Weights of a small GPT-style language model, trained from scratch on English Wikipedia.
Size: 9 layers, 5 heads of 64.
Architecture: RMSNorm before each block, rotary positions, no biases in attention or MLP, embeddings untied during training, normalized queries and keys.
Training: 508M tokens, 7747 steps.
Each number is 200 + 40 x the weight over its row's rms, rounded and kept within 0 to 999. Layers, rows and columns count from 0. The size before them is the row's rms in percent of the matrix's.

# v: layer 2 attention value, 320x320, rms 0.117, rows 242-255, columns 80-159
# o: layer 2 attention output (transposed), 320x320, rms 0.105, rows 242-255, columns 80-159
# q: layer 2 attention query, 320x320, rms 0.111, rows 256-261, columns 80-159
# k: layer 2 attention key, 320x320, rms 0.113, rows 256-261, columns 80-159
v242,092,132,201,190,249,95,181,158,200,269,207,222,258,219,234,163,247,253,250,86,163,153,167,143,151,197,218,193,190,223,174,168,215,182,182,222,214,162,230,203,184,185,151,183,215,160,197,109,196,198,184,191,148,197,221,127,223,158,163,199,195,204,210,169,171,253,204,248,94,234,182,240,248,152,182,199,192,206,178,169,175
o242,091,218,164,226,211,159,185,234,133,162,150,268,184,264,220,178,297,229,179,133,187,287,207,178,214,178,179,193,160,188,162,286,151,235,192,198,217,149,214,221,222,238,172,253,162,211,161,143,215,167,164,175,167,248,167,199,169,147,252,201,249,203,155,183,197,180,200,257,175,288,186,104,179,197,182,185,189,167,234,189,200
v243,086,142,154,219,207,183,189,245,224,259,227,127,209,240,173,207,209,207,211,213,147,207,223,199,142,270,220,179,123,174,214,201,210,160,202,220,248,277,245,196,227,190,210,140,181,176,237,219,200,181,185,230,185,213,221,240,243,178,141,165,176,106,169,203,252,288,179,269,198,209,231,252,295,241,196,205,188,241,214,189,247
o243,085,253,263,218,224,225,192,200,240,182,179,216,253,192,158,191,285,233,160,151,213,151,166,172,186,222,102,230,178,226,227,112,232,174,232,193,154,277,220,281,236,197,209,172,112,243,147,180,271,159,213,194,157,156,218,202,176,172,199,199,223,147,278,186,220,236,203,205,245,226,182,217,219,208,192,241,157,208,159,200,215
v244,081,140,280,223,198,241,219,210,234,248,121,189,212,130,134,191,216,234,157,235,229,244,191,113,137,139,201,209,181,212,190,215,223,196,231,251,173,195,201,247,273,128,182,237,173,235,139,222,278,204,192,191,228,163,176,195,275,198,306,193,167,221,143,213,242,176,174,181,147,175,249,207,219,206,206,168,244,150,177,240,268
o244,084,210,236,214,239,216,151,213,208,208,172,185,182,220,209,250,243,262,252,259,134,244,242,201,203,223,213,292,202,215,248,257,163,209,216,227,157,216,227,215,258,158,204,210,191,182,169,234,161,171,220,206,229,175,238,289,218,285,172,151,129,203,181,283,200,262,290,153,174,134,163,211,272,188,173,199,180,197,228,121,208
v245,086,196,157,175,268,96,223,163,188,236,163,186,187,166,240,172,132,211,259,263,185,205,199,203,204,166,195,261,213,234,225,184,127,226,196,218,193,168,168,240,171,171,303,248,185,215,200,158,153,179,258,138,183,218,141,221,139,219,172,176,214,229,183,202,259,176,210,200,258,170,225,178,179,194,158,223,203,225,163,154,202
o245,086,202,186,168,206,220,185,209,145,166,219,225,274,141,186,209,233,229,150,180,166,171,187,182,266,158,252,130,224,169,210,246,219,244,268,176,222,216,257,225,217,131,155,171,226,253,292,206,212,236,168,216,213,230,253,197,200,256,255,214,189,213,165,180,231,136,187,198,197,154,217,201,158,253,118,198,143,197,291,114,202
v246,085,188,171,136,146,314,258,155,210,248,186,234,169,169,216,214,154,240,189,184,207,190,180,275,119,140,151,201,201,140,163,219,202,161,285,180,152,186,262,186,181,218,151,118,219,280,140,213,213,156,168,246,215,154,256,176,108,287,190,191,148,219,246,107,183,175,210,224,174,115,253,174,202,248,224,214,191,186,224,122,195
o246,088,236,200,116,214,137,218,245,186,220,134,214,211,218,283,175,256,209,274,265,252,183,273,195,189,215,197,139,167,179,229,219,246,266,250,241,166,244,153,138,184,174,198,184,228,150,163,154,212,196,203,174,164,241,185,157,280,242,71,210,202,228,187,190,252,174,117,309,177,188,239,266,169,228,258,228,226,244,167,247,229
v247,085,189,219,207,143,183,128,148,158,184,213,142,186,235,195,243,226,192,161,244,221,173,201,173,158,173,183,232,238,207,197,214,179,220,149,171,168,164,218,216,205,198,217,187,140,198,154,144,189,231,158,131,172,235,216,228,174,200,200,252,204,159,205,190,222,175,215,250,184,175,225,303,168,234,178,223,253,175,201,185,139
o247,089,142,199,224,175,204,221,159,138,236,210,236,200,236,196,169,215,194,235,127,191,216,195,196,282,232,167,150,251,209,187,244,136,122,201,206,217,92,192,205,111,235,243,238,209,138,171,163,140,219,153,227,208,227,235,274,209,203,226,198,211,283,291,152,141,134,219,226,210,269,201,113,170,188,201,206,216,222,222,243,190
v248,083,257,120,156,227,308,133,152,230,197,144,217,210,281,113,234,186,208,210,241,240,183,128,207,187,155,134,157,174,235,226,192,196,155,151,183,220,193,186,139,224,198,201,221,204,201,155,216,175,240,185,235,187,254,220,233,243,209,256,300,157,146,127,197,133,243,204,164,190,157,192,216,173,152,212,233,159,215,176,193,202
o248,083,207,227,176,129,231,173,191,138,206,119,223,206,264,105,187,121,171,251,202,241,218,218,164,203,187,218,223,216,231,231,142,219,200,210,207,184,153,181,244,211,175,175,175,146,166,139,216,205,181,190,222,125,209,206,213,168,164,211,172,272,218,210,250,158,298,148,123,180,169,219,280,242,167,215,159,206,194,233,269,247
v249,088,184,186,216,210,172,148,208,173,230,226,178,244,176,169,260,191,247,253,212,240,208,129,236,191,208,163,213,179,196,120,160,195,201,191,164,149,179,148,176,199,163,232,261,179,230,241,153,185,280,270,269,271,193,186,204,279,220,187,229,163,285,232,194,194,137,207,147,187,167,243,144,231,249,232,85,158,223,214,229,240
o249,093,146,224,171,179,275,154,272,178,177,230,200,228,195,225,204,238,218,274,279,162,209,259,188,233,269,251,184,150,190,135,222,232,228,156,182,204,261,172,182,206,161,179,258,167,192,208,175,235,260,268,212,187,224,165,213,193,266,191,257,182,138,204,213,161,150,169,231,181,137,215,178,263,208,194,126,270,246,219,175,129
v250,082,202,165,181,232,233,279,154,186,162,172,146,221,202,223,168,208,237,187,245,204,160,162,232,213,176,218,179,148,179,214,101,124,205,222,181,210,237,150,226,145,165,269,193,156,187,220,245,138,201,190,161,188,125,249,219,136,150,184,305,209,151,186,181,224,148,200,195,199,228,199,195,189,270,181,149,117,247,258,131,169
o250,082,214,200,194,188,187,149,210,217,151,215,146,224,146,202,248,245,200,199,272,211,229,196,106,235,226,182,291,217,206,220,190,261,190,200,183,121,218,184,211,251,222,161,206,155,165,208,189,249,213,243,225,190,212,231,246,201,146,146,256,192,267,116,149,191,210,210,224,160,187,165,187,251,201,235,219,169,134,230,225,178
v251,080,203,236,249,110,237,216,144,200,156,83,148,261,277,178,227,207,177,143,229,198,205,208,207,167,141,133,193,238,169,95,262,240,256,197,127,184,152,182,201,210,224,252,157,127,243,240,260,143,224,203,194,171,200,186,180,186,225,236,112,165,218,172,198,173,117,131,218,240,154,142,178,232,232,188,247,255,244,197,187,273
o251,084,183,282,238,249,228,234,187,252,171,146,197,267,219,156,179,182,254,213,175,137,224,119,198,150,224,261,210,235,159,159,239,190,261,233,204,219,233,189,256,163,179,198,250,243,195,252,201,154,245,179,239,234,261,212,240,221,226,158,162,232,182,213,229,248,217,214,251,146,247,165,191,245,211,211,228,202,213,188,283,184
v252,088,205,197,227,173,183,212,231,201,223,271,231,147,181,166,160,185,225,141,229,220,190,207,256,181,227,230,331,157,227,254,246,92,192,188,207,166,177,154,204,232,164,220,177,192,148,157,222,253,239,205,198,213,177,152,211,226,186,182,248,266,159,170,175,184,208,253,193,255,302,233,196,178,215,144,229,163,215,287,179,218
o252,090,185,125,239,274,201,206,168,195,158,235,252,160,208,223,214,198,272,175,188,184,277,141,236,197,213,139,193,145,156,233,236,206,189,194,228,215,221,225,249,211,186,234,217,153,249,194,212,154,206,206,180,179,117,201,133,95,193,249,227,269,244,144,188,158,265,160,193,235,203,149,214,171,155,171,224,276,135,169,169,238
v253,086,244,176,282,123,178,234,166,194,161,226,155,188,252,211,278,195,200,186,180,192,157,193,149,233,202,157,162,125,222,172,244,143,192,245,194,166,152,188,249,175,225,140,199,201,205,240,187,200,222,128,187,179,255,173,210,209,178,122,231,187,90,233,176,200,150,204,160,142,193,196,184,199,195,126,208,214,180,186,193,162
o253,088,144,225,184,189,148,172,174,142,200,218,237,216,243,169,199,145,197,162,179,191,220,184,166,237,178,229,188,174,269,202,148,210,208,211,199,206,200,248,185,173,144,266,195,176,127,238,228,165,259,108,215,170,239,142,149,169,163,164,229,181,165,255,125,164,173,242,188,162,163,258,131,126,195,252,204,152,207,210,269,242
v254,086,182,157,201,221,245,192,186,226,226,134,272,255,203,168,180,187,236,198,203,154,279,200,250,256,205,183,214,211,223,236,178,155,235,247,219,176,183,254,212,192,176,238,244,133,262,227,209,219,208,240,180,229,126,144,260,203,287,197,168,122,214,202,227,146,217,211,190,229,152,217,174,227,239,232,213,237,197,159,208,208
o254,084,203,213,202,216,223,163,197,261,194,126,239,139,215,192,209,211,240,255,249,153,151,182,246,215,200,221,185,217,231,226,204,247,174,200,250,255,248,165,134,213,271,115,193,237,222,293,224,242,212,236,231,197,155,174,204,210,270,196,183,111,238,225,185,246,222,119,178,168,238,180,199,221,241,182,205,226,280,197,206,189
v255,084,183,167,179,257,167,238,167,185,210,207,174,240,239,198,211,169,204,186,182,182,243,217,184,58,190,127,145,248,165,139,203,114,209,185,169,219,138,199,276,142,159,245,174,235,137,161,234,159,208,223,221,105,222,190,202,177,160,187,242,205,159,196,83,179,163,208,228,177,195,203,171,187,195,229,322,127,166,215,223,252
o255,085,146,202,194,132,223,172,141,210,173,248,192,185,224,156,151,162,206,162,193,189,154,170,261,146,213,205,224,184,224,163,111,244,190,232,220,177,142,152,207,207,218,259,225,210,118,211,159,238,233,180,176,224,279,154,182,193,121,277,137,246,174,244,197,190,210,175,161,208,230,258,89,183,273,261,164,178,233,239,233,155
q256,082,164,160,186,241,242,272,187,158,277,234,125,204,177,175,265,171,260,135,240,209,224,201,192,177,195,155,195,118,136,195,169,212,216,200,177,232,153,189,178,161,212,179,207,230,165,160,252,272,202,203,184,250,131,231,176,171,162,156,233,189,251,310,221,168,199,197,187,140,244,180,218,168,220,210,166,125,237,159,253,204
k256,080,240,242,210,157,234,246,284,166,174,208,202,215,238,205,129,270,205,240,179,137,190,221,214,253,262,209,156,259,218,261,222,180,279,241,168,198,189,261,193,199,198,192,149,171,268,248,205,114,146,170,203,157,175,204,113,238,192,209,202,260,189,204,204,262,252,243,162,227,170,244,180,153,170,214,207,176,171,244,207,215
q257,094,158,260,225,173,137,177,187,272,215,226,217,189,158,227,215,240,193,129,159,179,100,237,190,188,167,205,160,164,241,229,316,255,173,211,125,283,291,125,231,262,229,226,277,188,141,222,215,252,181,177,195,220,113,205,255,221,180,215,191,172,203,232,86,258,263,247,209,236,199,180,237,240,259,254,131,215,165,220,151,181
k257,095,233,233,139,205,184,291,160,167,240,150,169,212,162,189,184,167,173,177,225,196,264,137,146,271,201,225,188,168,160,112,152,227,228,172,225,198,192,221,147,282,176,115,247,231,203,180,237,212,168,192,199,302,264,216,186,182,215,133,145,174,181,179,232,126,137,164,180,199,179,255,191,225,264,143,187,212,169,273,193,197
q258,065,214,216,175,165,176,196,211,190,168,207,202,198,143,188,185,207,222,171,260,193,172,233,225,229,295,201,170,262,147,211,189,265,171,168,244,235,146,174,283,161,194,171,215,161,174,204,239,224,295,138,232,200,229,206,221,171,199,182,210,219,157,229,186,223,165,154,233,205,233,162,266,92,169,158,168,165,143,211,274,216
k258,070,166,239,174,233,171,217,110,212,239,157,199,258,179,249,224,217,211,176,180,155,256,229,181,176,172,236,232,277,189,211,223,209,193,127,181,207,322,309,205,229,185,224,130,134,197,223,276,239,237,235,158,187,232,170,204,279,167,222,219,206,206,187,131,214,221,214,168,189,161,226,142,156,193,192,206,163,248,213,161,190
q259,091,164,153,192,216,172,300,174,285,211,190,205,159,217,280,209,185,242,147,275,163,210,180,208,205,173,176,230,249,195,181,224,197,202,185,144,280,214,174,167,222,224,235,257,210,148,239,234,171,120,235,181,200,202,209,146,126,225,150,254,112,265,233,158,167,213,182,221,148,197,192,242,169,176,180,155,225,186,199,170,193
k259,092,245,170,206,147,215,220,175,214,192,143,195,227,178,235,135,227,162,72,197,203,194,166,181,196,201,155,182,189,165,211,228,221,259,207,214,215,163,219,210,189,214,192,287,227,248,216,159,169,182,207,213,213,265,230,115,209,202,190,159,284,236,141,184,183,181,210,251,225,195,171,249,279,170,237,242,172,200,322,163,215
q260,086,190,227,224,216,177,209,213,127,178,250,160,190,203,92,208,287,82,187,152,237,198,169,215,206,200,212,173,160,232,126,157,190,196,226,177,239,154,207,190,244,199,146,154,209,288,185,214,102,210,215,201,150,188,149,197,242,169,253,188,236,216,180,237,247,124,263,184,259,207,169,137,222,203,179,186,195,208,215,222,250
k260,093,206,294,224,230,213,182,217,124,205,277,244,230,157,192,179,151,239,259,184,204,204,261,283,189,228,303,194,215,209,181,267,164,184,223,185,201,246,212,184,165,204,182,201,173,205,136,262,238,251,180,203,129,195,179,272,179,235,238,260,225,149,187,124,222,170,218,139,177,208,218,123,138,157,201,201,178,190,132,113,215
q261,073,177,238,236,143,253,245,207,207,227,236,239,219,164,115,176,201,190,247,242,286,128,182,191,275,245,187,148,261,194,238,152,252,171,163,253,193,118,170,277,153,216,257,166,214,223,220,161,173,213,137,185,170,190,188,169,258,265,196,163,202,131,199,247,240,202,250,220,270,172,194,238,264,221,192,234,253,186,167,235,208
k261,076,196,201,198,215,222,226,204,284,206,160,228,230,227,193,166,194,206,163,222,224,265,197,235,186,194,256,199,192,216,203,255,186,279,171,193,258,216,122,182,212,259,270,205,126,174,181,185,242,192,224,181,134,222,178,188,268,205,174,207,124,251,221,165,170,220,173,149,156,123,254,163,181,158,188,195,85,187,152,200,206